From a checkpoint of a small transformer trained on Wikipedia.
Architecture: no biases in attention or MLP, untied embeddings.
Training: a variant of Adam for these matrices, 95M tokens, 5809 steps.
Each number is 200 + 40 x the weight over the matrix's rms, rounded and kept within 0 to 999. Layers, rows and columns count from 0.

# q: layer 9 attention query, 192x96, rms 0.114, rows 183-191, columns 0-95
# k: layer 9 attention key, 192x96, rms 0.111, rows 183-191, columns 0-95
# v: layer 9 attention value, 192x96, rms 0.0866, rows 160-186, columns 0-95
# o: layer 9 attention output (transposed), 192x96, rms 0.0902, rows 160-186, columns 0-95
q183,189,171,254,184,231,206,238,192,271,248,186,180,194,202,153,220,223,205,205,194,241,197,187,179,162,253,249,231,226,258,236,189,213,151,197,165,173,221,273,168,153,226,211,225,244,244,228,191,194,183,242,167,193,211,264,269,196,205,184,304,160,179,185,236,63,192,253,226,232,317,242,224,185,143,165,235,140,167,227,202,224,214,237,159,190,180,200,191,164,166,203,236,159,218,144,186
k183,154,221,143,211,177,196,145,172,196,207,218,240,192,199,198,280,217,187,260,177,206,223,209,124,237,230,163,195,158,242,223,210,266,230,217,169,191,199,106,217,190,168,239,119,176,192,180,146,243,131,165,223,230,161,181,216,263,211,267,212,155,150,180,268,206,171,249,199,121,221,205,238,253,184,168,235,153,280,162,203,252,165,188,162,228,178,224,163,166,205,170,189,126,175,164,231
q184,208,238,167,197,139,258,211,224,216,195,172,194,199,193,235,140,146,229,171,180,206,198,236,191,162,226,214,202,166,211,207,214,170,139,196,260,184,224,272,194,222,161,190,186,164,238,258,198,173,241,198,156,157,250,173,150,132,197,271,235,187,244,153,162,223,272,182,209,198,227,230,274,152,181,177,125,143,226,255,229,222,225,213,147,209,224,294,166,189,278,198,158,180,150,212,189
k184,216,226,122,178,182,150,218,271,236,217,184,191,267,180,152,206,243,191,155,196,203,211,201,147,182,144,169,265,169,168,128,235,208,221,183,181,246,199,232,141,149,196,184,260,253,168,164,153,205,189,279,222,209,183,304,190,191,192,142,169,178,152,178,148,245,187,243,190,137,191,194,217,302,242,218,228,209,183,190,154,203,173,209,265,207,185,172,172,140,196,191,150,180,182,190,177
q185,149,196,180,188,179,247,203,262,197,241,165,258,211,207,258,160,194,237,217,192,240,184,190,192,187,202,169,250,176,184,182,183,186,193,198,216,161,280,201,158,229,162,221,241,246,197,202,276,221,230,219,207,156,196,173,183,166,106,239,194,175,221,168,170,212,215,210,164,214,193,272,270,198,222,178,232,177,166,223,148,242,185,202,168,192,170,218,198,223,282,194,249,209,268,133,236
k185,152,169,253,162,201,160,224,248,268,149,144,171,218,189,255,118,225,223,188,201,213,201,115,154,222,223,200,181,210,191,150,210,226,250,195,244,203,254,254,192,174,199,180,185,233,175,173,154,229,169,194,190,222,196,211,172,117,186,134,214,219,155,174,166,268,174,250,211,161,188,145,240,233,158,199,229,222,171,190,171,174,239,229,137,196,160,251,154,164,223,220,211,192,234,181,232
q186,219,158,206,171,221,168,213,216,189,182,289,160,194,166,215,182,201,205,182,206,217,284,219,234,161,245,184,300,141,184,168,188,224,152,241,117,198,152,214,220,157,203,242,242,191,254,271,235,177,191,199,144,221,181,176,181,198,234,223,279,170,133,171,226,83,207,245,207,232,198,184,206,152,222,190,227,174,197,186,124,146,249,158,145,142,186,208,155,190,182,199,194,130,164,164,183
k186,166,226,161,195,190,136,198,197,116,226,183,126,141,191,197,240,191,225,249,196,194,174,244,169,260,195,219,173,99,220,193,215,261,260,192,190,185,191,135,203,192,238,236,178,276,235,226,180,255,221,172,213,219,127,210,261,215,210,192,231,195,232,222,241,137,201,218,212,181,211,254,169,187,146,199,247,145,247,216,267,202,207,199,264,253,216,140,204,164,196,269,244,165,172,186,257
q187,262,160,157,150,210,171,194,207,235,165,163,180,221,162,153,244,187,169,241,267,222,236,183,207,123,273,236,166,226,173,232,211,171,163,183,305,190,189,154,144,176,229,232,304,235,153,276,258,192,204,207,141,165,206,195,214,219,156,197,186,181,173,193,182,123,170,220,260,268,170,114,218,195,221,161,239,153,188,180,163,167,214,176,240,160,240,215,216,139,275,176,148,122,150,214,255
k187,210,225,182,260,154,216,264,219,220,198,100,220,184,216,299,242,183,196,201,204,237,170,193,202,207,72,224,223,147,251,214,214,180,219,152,196,230,274,197,118,167,220,210,182,222,111,183,175,254,180,132,271,186,181,248,264,177,235,244,245,180,209,213,245,202,230,235,199,268,150,185,202,177,168,204,206,128,243,261,235,179,98,199,207,226,224,241,178,171,191,193,231,185,173,294,199
q188,216,222,174,179,212,164,185,212,153,231,151,225,234,136,212,171,194,264,211,214,199,173,197,285,228,216,245,196,217,245,242,142,190,215,160,259,229,223,211,195,240,203,193,208,197,182,246,255,169,204,118,221,192,212,228,188,156,287,227,179,239,209,238,220,195,187,180,228,255,183,176,183,258,171,173,139,173,192,208,197,248,223,158,283,215,223,210,222,177,276,220,204,209,252,262,188
k188,231,190,240,229,242,158,268,224,192,153,211,241,147,190,197,185,221,135,161,238,186,223,199,227,157,187,255,260,213,147,217,231,128,237,289,182,185,150,211,165,164,257,184,229,182,193,184,227,200,192,166,174,187,232,156,245,178,163,230,213,135,207,159,231,208,232,161,142,179,194,108,150,182,203,202,185,136,166,195,160,179,158,214,184,164,222,206,196,168,174,174,205,174,287,215,160
q189,189,251,155,195,159,219,177,233,218,198,197,268,240,208,281,71,196,273,171,197,229,182,232,152,176,208,221,211,191,200,246,154,197,168,123,258,197,217,203,127,172,212,179,194,221,167,192,191,240,222,144,193,153,171,222,174,193,229,146,187,260,176,273,190,213,139,197,210,225,223,245,226,165,224,145,203,161,218,261,215,220,170,252,208,190,264,211,190,160,189,178,229,182,203,199,172
k189,236,167,175,211,250,192,241,163,239,184,168,178,166,92,169,195,223,151,160,200,184,214,182,221,224,242,218,195,195,221,213,195,183,174,263,216,239,163,206,164,173,260,187,196,168,54,201,255,202,170,238,142,226,235,187,245,179,180,203,228,186,169,181,158,173,153,163,176,178,205,191,196,220,170,147,225,201,190,176,127,202,145,209,140,154,181,245,243,209,264,245,192,140,183,159,167
q190,173,191,220,230,195,166,119,217,236,175,233,179,217,215,203,142,171,219,209,124,167,187,194,240,259,150,184,214,268,144,158,217,133,195,176,256,271,166,206,258,253,145,167,243,255,173,155,156,232,218,223,260,269,225,253,171,220,168,130,181,224,189,219,157,237,190,167,194,147,164,246,178,254,203,198,252,216,171,158,192,209,176,206,171,187,231,196,172,193,196,193,274,187,162,157,283
k190,171,194,251,192,178,236,242,188,241,170,166,149,188,244,218,165,173,242,162,209,239,203,168,222,138,253,252,138,189,228,212,165,185,167,217,194,234,245,265,224,222,167,163,164,183,271,134,210,144,224,218,132,182,144,193,150,201,173,201,145,164,161,179,175,226,205,210,161,239,187,232,205,223,193,223,62,248,154,241,136,210,183,240,133,194,216,148,180,263,196,207,164,220,135,244,164
q191,135,249,126,218,189,205,210,260,191,202,235,247,196,202,229,146,203,169,206,237,156,186,192,176,138,192,158,207,186,257,169,174,282,197,240,187,212,229,160,207,260,181,119,215,203,224,204,263,301,208,150,154,207,200,129,186,217,189,211,248,208,256,182,197,229,199,234,169,231,182,154,218,162,159,235,255,206,214,244,206,150,195,251,174,177,192,243,124,166,268,201,144,226,224,160,150
k191,149,181,227,103,206,204,199,142,179,87,202,153,207,214,204,204,191,167,175,177,152,141,206,149,270,210,184,263,171,163,161,166,230,228,165,188,201,231,179,168,166,198,213,267,239,146,235,259,219,209,244,169,216,198,261,172,208,214,109,192,275,187,240,120,230,138,200,204,203,241,203,195,181,245,192,243,169,223,193,222,189,170,252,285,202,180,203,193,160,240,230,216,171,209,208,261
v160,168,235,101,143,217,179,237,161,155,267,190,176,186,187,221,212,194,176,274,176,281,203,144,240,110,241,226,127,190,174,185,255,170,177,215,179,189,175,202,168,149,190,229,169,184,196,203,153,270,182,214,134,168,197,207,229,160,135,156,213,219,131,229,107,151,272,184,149,212,279,225,124,271,194,251,187,201,169,214,221,288,156,187,121,199,158,170,205,184,242,108,158,246,222,156,240
o160,157,233,175,192,245,171,183,169,176,201,161,196,115,189,237,248,242,180,253,171,227,147,222,246,226,186,248,246,189,197,187,202,270,217,293,165,149,181,127,199,252,184,247,186,180,195,176,224,204,177,216,158,155,349,220,122,199,215,108,125,160,153,228,181,237,186,203,183,143,261,220,97,200,201,188,235,266,162,138,129,302,189,158,178,203,167,149,185,206,215,176,267,205,279,140,217
v161,239,326,166,156,280,202,200,174,219,203,99,169,213,192,203,215,199,243,163,172,211,182,180,165,142,287,213,127,286,184,243,258,153,165,112,211,160,164,212,198,175,208,202,160,152,156,151,159,177,183,295,141,236,205,134,260,175,267,232,224,256,218,227,126,110,183,198,216,188,171,194,218,207,171,171,147,195,162,185,176,233,208,162,150,136,206,168,287,189,289,186,159,178,188,188,225
o161,188,256,127,161,168,167,174,201,172,132,171,208,152,222,221,273,143,162,171,163,127,211,231,201,156,218,283,196,160,188,220,211,256,201,167,250,183,143,224,202,219,189,244,226,278,190,182,263,119,347,202,177,163,293,224,201,192,224,187,177,178,159,251,282,217,208,145,217,169,132,147,154,218,153,119,186,201,135,168,137,250,218,249,188,173,268,221,207,243,219,245,206,159,266,175,115
v162,289,230,177,186,162,223,140,198,263,184,272,274,154,191,169,273,225,239,241,226,244,205,142,263,139,143,203,242,222,229,247,230,208,134,142,157,242,191,175,205,156,209,169,176,201,111,249,72,237,182,195,119,230,196,210,177,228,260,175,181,293,253,202,204,196,183,233,210,130,235,245,230,101,211,200,212,148,184,238,222,227,209,101,222,170,199,211,166,160,168,191,250,71,216,111,220
o162,132,169,221,203,165,137,194,190,121,236,341,188,269,240,222,240,253,170,276,275,156,282,162,178,174,267,196,190,227,194,215,216,103,224,192,230,173,243,120,145,194,208,176,174,202,144,165,218,124,258,278,158,249,167,179,188,202,186,216,253,245,225,166,249,235,231,184,222,157,268,178,158,273,174,155,186,207,136,204,194,258,240,189,184,166,334,176,157,209,305,202,181,161,271,151,223
v163,238,187,141,249,172,187,147,137,202,251,232,231,262,205,217,216,159,174,165,137,162,177,217,182,235,197,206,155,277,192,243,126,174,213,221,236,161,209,176,216,161,215,203,184,162,213,151,229,135,214,273,258,229,182,168,205,151,255,208,215,221,127,167,300,187,235,216,251,218,209,238,257,153,202,256,233,191,251,187,180,169,158,170,210,178,204,199,145,184,161,216,168,195,230,166,185
o163,243,245,182,129,202,211,172,234,220,218,166,173,211,123,132,175,167,254,265,154,154,171,189,185,260,169,129,243,212,158,172,176,249,166,211,244,233,149,185,128,154,181,172,238,213,185,261,213,183,230,160,135,272,118,180,174,204,170,276,208,215,184,231,199,175,194,158,239,206,128,217,231,189,151,142,135,151,198,206,210,242,209,224,237,208,208,190,167,227,207,206,206,186,241,209,182
v164,122,204,209,192,154,166,182,248,155,205,209,166,241,228,217,197,181,177,242,228,158,171,140,216,172,192,253,211,183,159,277,206,179,106,191,166,233,212,138,244,144,278,143,219,221,253,176,193,336,217,178,173,134,180,195,186,204,169,181,203,187,236,230,186,251,210,219,141,138,208,207,133,234,136,273,254,182,224,199,168,238,125,168,297,196,197,186,227,218,88,219,173,297,207,254,232
o164,229,154,223,166,233,221,133,145,199,160,208,205,146,210,183,120,184,141,313,310,153,219,229,182,224,183,133,221,182,156,172,226,213,185,221,155,210,236,121,201,174,223,217,200,173,213,163,261,248,187,200,246,146,221,181,197,135,174,178,212,180,131,185,199,213,180,289,239,266,274,148,168,168,201,219,224,228,242,235,218,210,253,151,171,209,120,154,233,135,169,165,287,190,151,189,258
v165,180,250,232,160,184,214,95,171,215,165,225,205,221,183,239,154,275,182,182,159,180,193,173,178,298,197,185,132,240,224,238,214,118,157,104,192,127,142,179,157,231,208,214,175,207,156,215,137,152,89,182,161,181,175,148,153,272,275,178,220,204,243,199,201,235,270,212,224,182,197,206,214,142,195,130,157,212,228,196,205,141,187,165,222,217,231,219,226,145,208,111,188,159,176,223,219
o165,170,270,190,176,218,175,160,166,198,196,193,251,204,213,179,143,291,135,216,237,171,230,162,138,186,226,212,147,231,211,218,135,206,216,155,221,179,189,215,165,189,175,200,210,243,170,198,254,193,308,190,269,248,178,218,185,261,279,162,279,207,217,288,258,268,229,193,187,165,201,209,239,159,163,99,108,198,187,252,196,227,275,294,249,229,276,231,208,182,244,212,230,158,140,155,231
v166,169,160,206,218,195,182,164,205,218,149,202,238,239,210,301,152,198,258,238,196,136,209,179,181,167,175,213,216,182,173,178,147,187,185,206,213,211,193,247,155,172,248,173,137,151,232,224,178,210,208,168,216,145,224,303,147,202,261,217,174,194,263,203,231,269,290,234,193,182,150,174,174,114,148,253,166,160,174,194,226,224,215,204,273,220,233,242,202,169,215,187,193,140,223,194,232
o166,201,164,234,209,201,232,148,191,142,192,195,210,206,198,235,128,242,195,213,147,134,234,239,228,199,223,186,173,196,221,185,161,145,216,201,233,159,255,204,218,221,215,167,216,169,144,183,170,233,244,191,208,243,150,251,143,182,187,222,271,163,177,163,262,220,331,248,213,174,192,264,212,156,189,132,119,154,218,205,156,149,198,148,170,162,216,189,193,154,207,198,207,208,209,190,176
v167,229,163,247,237,128,230,154,226,217,200,243,287,155,169,167,274,186,227,269,211,275,216,271,251,193,146,168,175,218,244,204,241,244,245,202,118,255,175,117,113,246,120,122,181,199,188,178,230,173,147,194,151,204,192,275,86,196,163,231,199,214,203,205,191,227,204,224,244,177,246,228,231,194,258,145,197,201,248,200,199,190,238,186,215,254,232,237,229,150,187,166,243,85,237,181,240
o167,168,181,226,239,173,155,239,245,151,255,278,153,292,223,201,248,217,193,238,269,287,247,203,221,234,164,175,215,175,236,174,169,135,281,260,196,209,200,207,236,250,155,138,203,182,250,112,145,233,233,196,194,243,142,189,182,198,211,177,230,154,289,189,173,241,249,97,178,195,238,228,203,206,144,229,117,224,206,282,215,227,218,214,246,213,268,182,124,125,257,195,219,121,255,167,203
v168,120,243,281,160,145,169,206,244,217,225,219,219,231,188,187,243,311,202,238,182,215,244,180,158,256,223,177,125,224,156,102,275,205,253,200,220,213,159,188,166,195,232,173,252,226,186,241,194,155,176,195,230,271,153,106,283,289,160,217,135,200,261,207,271,251,244,137,213,112,211,148,198,243,156,152,237,178,212,239,197,167,250,239,208,242,175,189,179,199,293,177,165,143,233,218,114
o168,185,223,262,181,212,201,176,170,200,195,74,225,208,252,190,174,247,155,258,267,247,138,169,107,173,159,266,187,213,195,150,227,95,217,83,162,221,192,208,216,232,182,228,225,252,99,160,199,191,187,163,214,219,190,145,231,251,179,185,225,228,310,205,157,250,165,271,208,196,209,126,189,216,246,190,192,287,206,248,207,216,119,305,255,222,205,212,285,162,273,167,210,209,166,196,187
v169,244,231,124,228,231,224,177,143,131,122,160,212,270,171,246,155,222,200,232,183,201,200,118,166,182,209,170,278,292,227,190,65,192,130,138,230,180,184,224,182,146,186,254,172,146,156,279,169,157,209,142,199,227,216,107,311,133,285,188,155,189,155,256,170,189,168,175,212,244,249,219,173,180,369,118,222,235,147,238,145,235,241,189,281,186,211,97,116,220,280,232,182,136,178,204,163
o169,144,146,180,147,158,253,226,175,187,254,205,236,204,110,215,278,250,100,137,127,165,193,167,272,213,215,226,193,227,306,286,172,194,203,105,223,143,140,179,162,158,292,268,116,246,138,300,151,115,175,174,206,209,200,199,179,164,245,290,195,185,156,190,240,179,211,220,233,126,139,167,123,217,218,184,176,145,99,144,161,244,301,153,249,215,146,227,263,286,264,199,188,140,184,180,136
v170,158,182,196,115,192,214,242,188,250,187,262,235,125,221,275,97,205,260,136,151,213,270,243,138,170,279,133,209,168,232,246,190,158,184,287,189,205,223,152,199,191,137,216,172,287,236,118,200,162,209,199,249,285,186,189,208,216,209,265,229,192,217,184,251,189,271,152,185,212,178,207,264,153,197,100,168,162,219,157,280,146,181,179,193,251,211,323,193,160,141,149,208,191,184,148,183
o170,283,316,195,242,143,140,151,175,329,197,138,255,233,297,224,184,233,247,210,135,198,168,192,90,171,163,183,189,235,198,242,184,214,106,142,221,233,160,238,188,151,181,135,215,197,191,184,141,180,221,248,180,144,168,229,166,157,139,209,259,178,231,202,164,188,261,153,119,166,224,323,245,155,133,129,159,171,163,240,229,198,163,238,176,225,237,171,198,171,174,173,205,237,188,142,252
v171,208,248,175,167,169,163,257,208,211,244,140,183,115,184,147,206,158,85,148,177,102,152,188,218,189,257,207,219,105,284,232,337,175,206,168,188,246,190,209,154,231,164,244,217,281,237,187,243,232,267,330,162,147,177,239,246,206,139,152,231,182,252,170,213,169,177,230,136,216,166,95,248,236,141,203,179,253,203,217,251,173,206,139,175,196,157,126,197,185,125,176,142,198,205,160,236
o171,239,233,171,210,244,117,159,183,176,208,214,169,70,203,197,174,173,199,185,218,205,188,119,96,180,179,173,258,202,190,190,224,327,212,247,173,237,226,277,208,209,172,143,216,275,234,161,252,198,238,237,164,107,196,146,247,263,157,138,216,195,239,204,106,172,139,191,228,208,213,172,260,235,211,245,224,248,144,139,279,213,149,151,176,95,190,159,168,181,250,299,218,288,232,173,173
v172,221,146,153,220,187,272,177,210,177,240,168,171,205,233,222,175,146,245,161,144,192,221,281,66,220,214,136,184,237,220,238,185,244,207,237,190,115,191,179,125,267,204,215,160,154,231,111,250,129,237,285,275,99,199,234,154,114,310,198,132,178,139,161,196,188,251,196,223,215,230,208,139,204,358,184,193,146,207,170,158,218,196,251,200,112,204,236,130,213,222,185,168,215,182,113,180
o172,233,222,177,147,144,206,264,259,265,205,165,146,264,175,199,224,162,295,117,62,249,198,241,221,297,242,214,261,200,206,185,151,266,194,249,158,226,165,280,177,158,154,201,218,221,205,210,206,105,212,192,181,223,225,196,159,194,242,287,247,121,150,258,255,138,231,158,194,141,106,274,231,181,148,153,135,169,199,219,188,232,221,221,142,219,106,247,209,222,187,150,238,177,198,197,124
v173,226,211,239,155,231,212,179,126,201,212,235,122,180,203,171,177,223,170,123,251,176,184,226,205,160,217,260,237,218,221,145,290,218,251,102,178,161,219,233,186,222,184,199,182,234,183,203,214,221,112,139,177,311,224,291,227,219,201,159,232,206,113,216,238,172,243,231,145,175,157,155,234,224,80,154,167,213,148,166,254,190,140,231,192,166,244,155,242,225,266,150,232,149,178,193,289
o173,164,213,240,252,254,211,150,235,111,194,245,184,207,226,225,191,160,276,157,109,195,187,168,170,165,207,200,184,175,176,152,235,206,221,208,254,174,212,177,251,227,175,192,162,189,137,190,210,225,272,164,271,176,240,283,253,259,212,208,137,136,252,153,242,244,169,190,145,240,222,253,192,187,194,158,250,171,83,108,182,160,272,223,169,239,310,255,159,320,159,302,209,204,149,249,217
v174,158,199,235,194,206,279,194,162,159,241,296,149,249,189,202,229,195,218,292,249,252,176,230,234,291,229,273,142,123,234,128,127,177,169,192,222,231,208,206,243,161,103,207,208,190,180,223,191,204,179,233,211,246,226,192,227,214,235,203,199,290,200,212,175,167,166,167,276,239,288,281,147,162,203,206,181,202,172,203,290,266,180,192,178,183,212,235,235,319,210,216,216,151,215,198,176
o174,142,244,200,214,204,230,148,161,212,261,228,164,314,172,231,185,213,241,184,289,241,169,203,306,193,236,347,187,186,186,214,180,175,249,216,165,150,180,161,249,230,196,207,130,157,203,251,172,260,174,246,167,210,234,244,199,176,164,259,96,237,182,251,231,172,219,170,275,160,270,251,156,203,222,196,221,171,268,273,204,220,203,160,200,207,253,287,244,274,203,174,152,159,224,174,221
v175,183,297,163,176,163,190,224,203,173,167,247,228,163,165,200,239,233,175,213,161,182,187,154,264,128,82,184,201,170,223,202,220,149,188,211,103,229,155,187,175,246,264,187,106,232,160,287,209,224,120,226,129,151,177,208,227,241,208,245,235,219,262,178,227,206,254,181,131,194,164,224,174,200,227,201,160,239,236,230,194,224,223,133,196,238,154,173,180,164,165,183,126,166,188,236,205
o175,100,196,210,219,149,157,155,185,157,212,204,241,167,218,231,185,271,114,314,245,178,181,137,156,197,221,172,201,237,197,189,139,237,203,153,178,142,206,166,132,228,215,251,253,233,212,116,227,296,190,207,194,250,208,123,170,198,214,122,211,256,230,195,181,271,188,175,210,136,260,215,196,194,159,254,171,251,149,195,229,245,170,183,186,160,108,171,178,146,278,196,193,227,198,137,211
v176,230,113,158,265,231,128,86,230,231,165,233,208,171,234,220,173,258,139,201,192,124,240,110,162,126,146,246,231,140,145,200,300,167,228,131,221,190,227,234,166,190,203,147,156,251,216,139,169,226,205,154,177,134,216,249,172,239,183,174,237,139,238,233,266,198,251,273,160,176,223,223,241,153,171,212,222,195,174,122,195,169,154,213,186,196,226,220,165,190,167,139,188,247,209,120,264
o176,206,229,229,192,244,201,158,123,151,131,245,213,216,297,159,169,276,257,231,122,176,255,215,238,215,192,163,197,215,233,158,260,235,76,253,192,267,310,172,187,220,233,65,192,225,186,185,220,208,216,257,256,249,143,252,146,251,192,199,255,168,168,167,204,209,226,266,188,212,252,209,188,243,176,277,179,211,136,91,173,149,223,245,123,219,230,151,188,210,170,233,239,227,153,176,302
v177,120,294,217,164,227,163,266,234,139,221,144,188,214,170,178,267,269,125,195,146,183,229,106,254,207,231,219,162,266,170,134,228,164,279,120,241,239,167,204,233,189,208,164,192,190,195,215,212,123,137,188,158,269,179,76,286,178,158,209,214,191,266,220,184,143,229,161,205,189,118,197,177,264,108,176,214,212,183,279,218,156,228,176,155,292,154,160,239,207,198,161,105,154,181,244,161
o177,140,234,190,205,180,175,147,184,139,156,107,257,73,192,193,178,232,93,255,230,160,81,161,143,155,142,253,186,189,211,220,242,194,218,134,215,213,131,200,236,249,193,166,288,226,148,208,237,258,257,193,225,199,280,107,253,229,202,154,140,227,289,212,125,246,200,192,223,207,217,148,136,228,255,205,187,268,213,179,199,241,151,257,267,223,131,194,236,152,283,242,173,234,239,203,195
v178,134,163,134,190,203,118,160,190,193,211,129,177,253,209,266,195,245,161,146,151,120,200,170,173,170,236,181,125,280,189,193,164,201,210,203,282,131,183,176,270,184,187,112,137,147,291,190,222,180,175,181,197,253,196,232,202,190,116,173,170,223,159,195,229,208,270,251,195,185,194,281,178,166,148,190,237,144,188,233,191,200,204,248,244,241,196,186,227,184,217,202,189,182,154,211,169
o178,203,235,169,181,196,220,165,303,152,134,105,243,160,185,220,157,236,163,216,193,101,134,247,153,221,166,144,227,194,211,134,217,288,164,213,225,237,182,164,269,172,145,138,202,174,113,200,190,219,219,139,234,236,185,216,226,193,183,210,271,182,176,163,157,226,246,210,243,234,168,236,140,194,203,114,160,261,229,183,155,290,191,208,249,273,172,194,234,189,218,226,236,186,205,208,196
v179,145,246,223,211,154,213,232,232,189,190,188,177,202,200,233,132,194,253,196,210,154,197,181,180,327,305,189,199,121,209,180,181,233,186,278,266,178,178,253,228,168,275,263,243,144,244,264,167,291,202,179,157,172,195,143,253,234,163,140,208,176,156,194,162,241,158,128,132,220,188,161,192,169,221,156,186,224,196,197,144,174,241,242,172,207,193,213,256,263,229,232,226,304,181,296,245
o179,249,211,216,226,200,247,234,163,283,180,188,210,154,207,228,167,215,123,190,220,221,226,223,204,195,223,199,206,205,199,230,217,204,163,143,203,200,204,234,212,177,286,299,172,186,238,301,192,226,126,145,250,128,217,235,237,182,208,139,215,189,196,248,150,218,152,255,176,171,238,148,234,169,235,117,332,216,296,183,177,138,170,183,213,172,226,251,266,201,156,181,211,241,57,172,192
v180,237,271,150,196,169,230,212,135,257,153,330,218,206,186,259,169,213,150,135,172,186,148,163,169,179,205,192,234,281,125,255,198,206,111,185,164,164,203,205,258,231,181,214,183,194,183,239,230,102,269,301,256,271,183,169,191,240,275,192,177,272,211,161,277,155,248,207,200,171,197,140,289,176,198,122,115,193,202,227,186,186,212,156,222,230,161,173,155,203,237,172,248,148,182,149,215
o180,170,243,187,187,184,152,135,196,229,190,193,251,260,249,179,192,175,168,153,166,158,173,143,123,141,208,98,177,240,138,168,156,228,257,104,225,156,179,212,94,190,214,149,160,224,119,221,250,129,293,181,136,259,127,175,169,184,195,245,236,235,218,194,145,230,159,208,183,153,127,198,289,218,184,138,186,179,120,240,220,261,159,213,179,187,159,205,174,242,267,186,154,205,196,125,158
v181,154,200,165,123,205,169,174,204,205,230,99,167,228,157,208,183,207,112,218,150,182,201,134,249,242,214,203,32,257,164,250,124,111,163,118,212,208,176,140,230,168,187,154,216,178,211,150,198,145,164,255,191,175,158,147,180,169,176,215,182,221,192,197,196,163,229,202,221,239,140,235,141,231,160,254,191,173,225,274,144,196,209,153,217,246,159,185,273,206,232,168,147,180,163,222,216
o181,197,276,130,89,175,193,164,212,174,147,100,192,80,147,204,145,211,127,241,272,176,94,234,158,177,182,180,206,172,207,217,186,283,268,239,222,197,176,147,198,242,167,193,269,191,186,217,270,205,264,196,244,214,214,176,186,204,249,173,228,232,192,235,222,228,261,132,243,263,188,180,183,160,217,136,135,251,234,231,227,263,198,205,288,214,143,221,197,123,283,173,238,141,257,174,191
v182,202,205,255,222,168,226,219,194,180,190,285,237,196,200,105,218,229,218,169,209,238,294,184,230,256,207,196,230,170,261,142,304,220,246,199,218,242,192,163,113,243,166,304,193,259,176,226,120,336,135,103,203,264,177,152,266,295,187,111,210,217,201,207,257,210,101,204,182,194,278,215,233,187,179,147,263,225,194,140,232,182,178,188,220,212,207,203,224,233,151,253,209,234,176,161,132
o182,183,172,258,286,203,209,207,200,249,246,261,177,244,252,220,178,236,240,231,309,265,229,142,131,179,209,239,207,239,225,196,245,141,136,169,151,209,165,219,226,149,258,216,146,178,207,211,162,229,144,200,233,196,170,204,248,254,166,176,174,277,233,249,188,179,114,240,181,151,332,107,174,233,265,282,204,222,150,169,183,183,214,269,179,193,291,227,247,274,173,229,212,230,171,225,304
v183,124,257,236,184,99,204,163,177,179,268,137,204,190,220,237,256,217,190,281,207,176,214,213,229,190,191,180,151,181,257,159,251,193,285,252,86,153,159,204,200,189,183,181,150,264,211,235,199,250,172,164,142,220,184,189,215,228,87,167,196,161,257,219,197,239,314,163,155,94,283,180,226,247,131,179,187,231,234,199,235,288,197,205,243,213,166,161,187,143,206,212,180,115,268,99,140
o183,155,179,244,272,285,168,192,188,177,191,140,247,179,225,181,175,285,191,296,248,218,188,181,158,260,176,225,235,205,263,117,156,214,223,187,147,190,210,174,264,225,152,278,144,251,145,98,180,252,203,184,173,153,215,187,219,276,98,146,179,172,302,228,140,238,181,249,272,186,218,211,159,210,143,163,168,283,170,172,148,278,180,177,205,199,169,140,208,128,306,171,214,185,254,190,230
v184,242,183,140,255,134,192,177,206,189,155,195,203,191,161,171,229,214,163,279,170,189,215,154,212,227,167,239,198,225,246,191,241,271,231,237,143,239,214,245,137,206,167,177,150,133,235,180,300,229,236,227,185,63,223,202,196,174,141,145,191,224,116,261,177,215,174,212,121,170,181,174,204,312,321,193,230,291,157,183,142,138,217,208,249,233,196,168,219,248,181,266,156,267,199,249,340
o184,162,138,182,197,173,199,258,271,224,226,200,114,131,199,214,217,162,96,196,163,314,239,135,289,209,171,137,231,110,245,198,200,292,222,243,180,214,199,180,180,248,315,145,175,206,262,202,240,282,154,176,137,228,196,237,208,178,239,174,220,113,235,207,103,190,180,242,158,261,277,163,171,246,159,276,197,209,211,126,187,165,227,137,176,176,167,242,197,203,164,198,251,146,147,189,162
v185,244,174,132,197,106,216,204,270,171,161,133,169,172,174,258,216,163,180,240,227,213,294,289,217,242,172,170,177,196,257,293,146,187,175,257,241,207,196,127,205,279,198,199,173,192,244,150,176,278,133,116,186,237,179,164,144,161,157,256,240,186,143,159,196,256,168,239,233,234,181,204,209,158,259,228,212,214,187,208,203,155,181,175,244,259,195,139,248,96,152,270,246,278,257,279,250
o185,243,233,184,235,161,220,238,252,198,277,194,155,144,169,187,194,156,151,240,207,229,232,238,160,211,213,115,168,231,234,246,203,232,179,258,219,141,189,227,202,180,199,253,198,157,308,207,222,225,208,194,242,185,142,187,222,111,254,191,263,223,212,214,138,203,160,182,148,242,174,241,248,140,159,227,130,235,304,205,225,159,329,93,257,234,270,178,213,149,189,186,289,151,233,259,231
v186,165,229,206,191,157,225,205,226,205,212,265,176,256,179,184,174,190,121,202,220,181,201,221,238,216,154,240,167,178,189,228,239,176,200,134,177,175,190,163,232,274,204,243,190,291,203,216,150,182,173,171,258,222,184,190,240,222,169,185,245,235,296,143,244,232,247,245,211,188,157,154,236,136,110,244,162,137,220,212,311,163,142,126,158,228,209,209,249,128,150,139,248,176,217,165,224
o186,195,239,232,242,208,159,121,155,203,261,220,173,178,181,210,125,199,218,217,235,169,154,187,100,184,218,144,121,235,172,176,183,210,211,225,226,163,260,195,168,218,172,193,228,197,169,160,231,240,339,219,220,217,167,197,225,269,211,180,215,259,252,243,193,235,190,215,227,215,206,208,278,156,252,213,128,176,265,231,220,195,208,233,193,227,249,190,203,166,205,218,232,228,271,185,256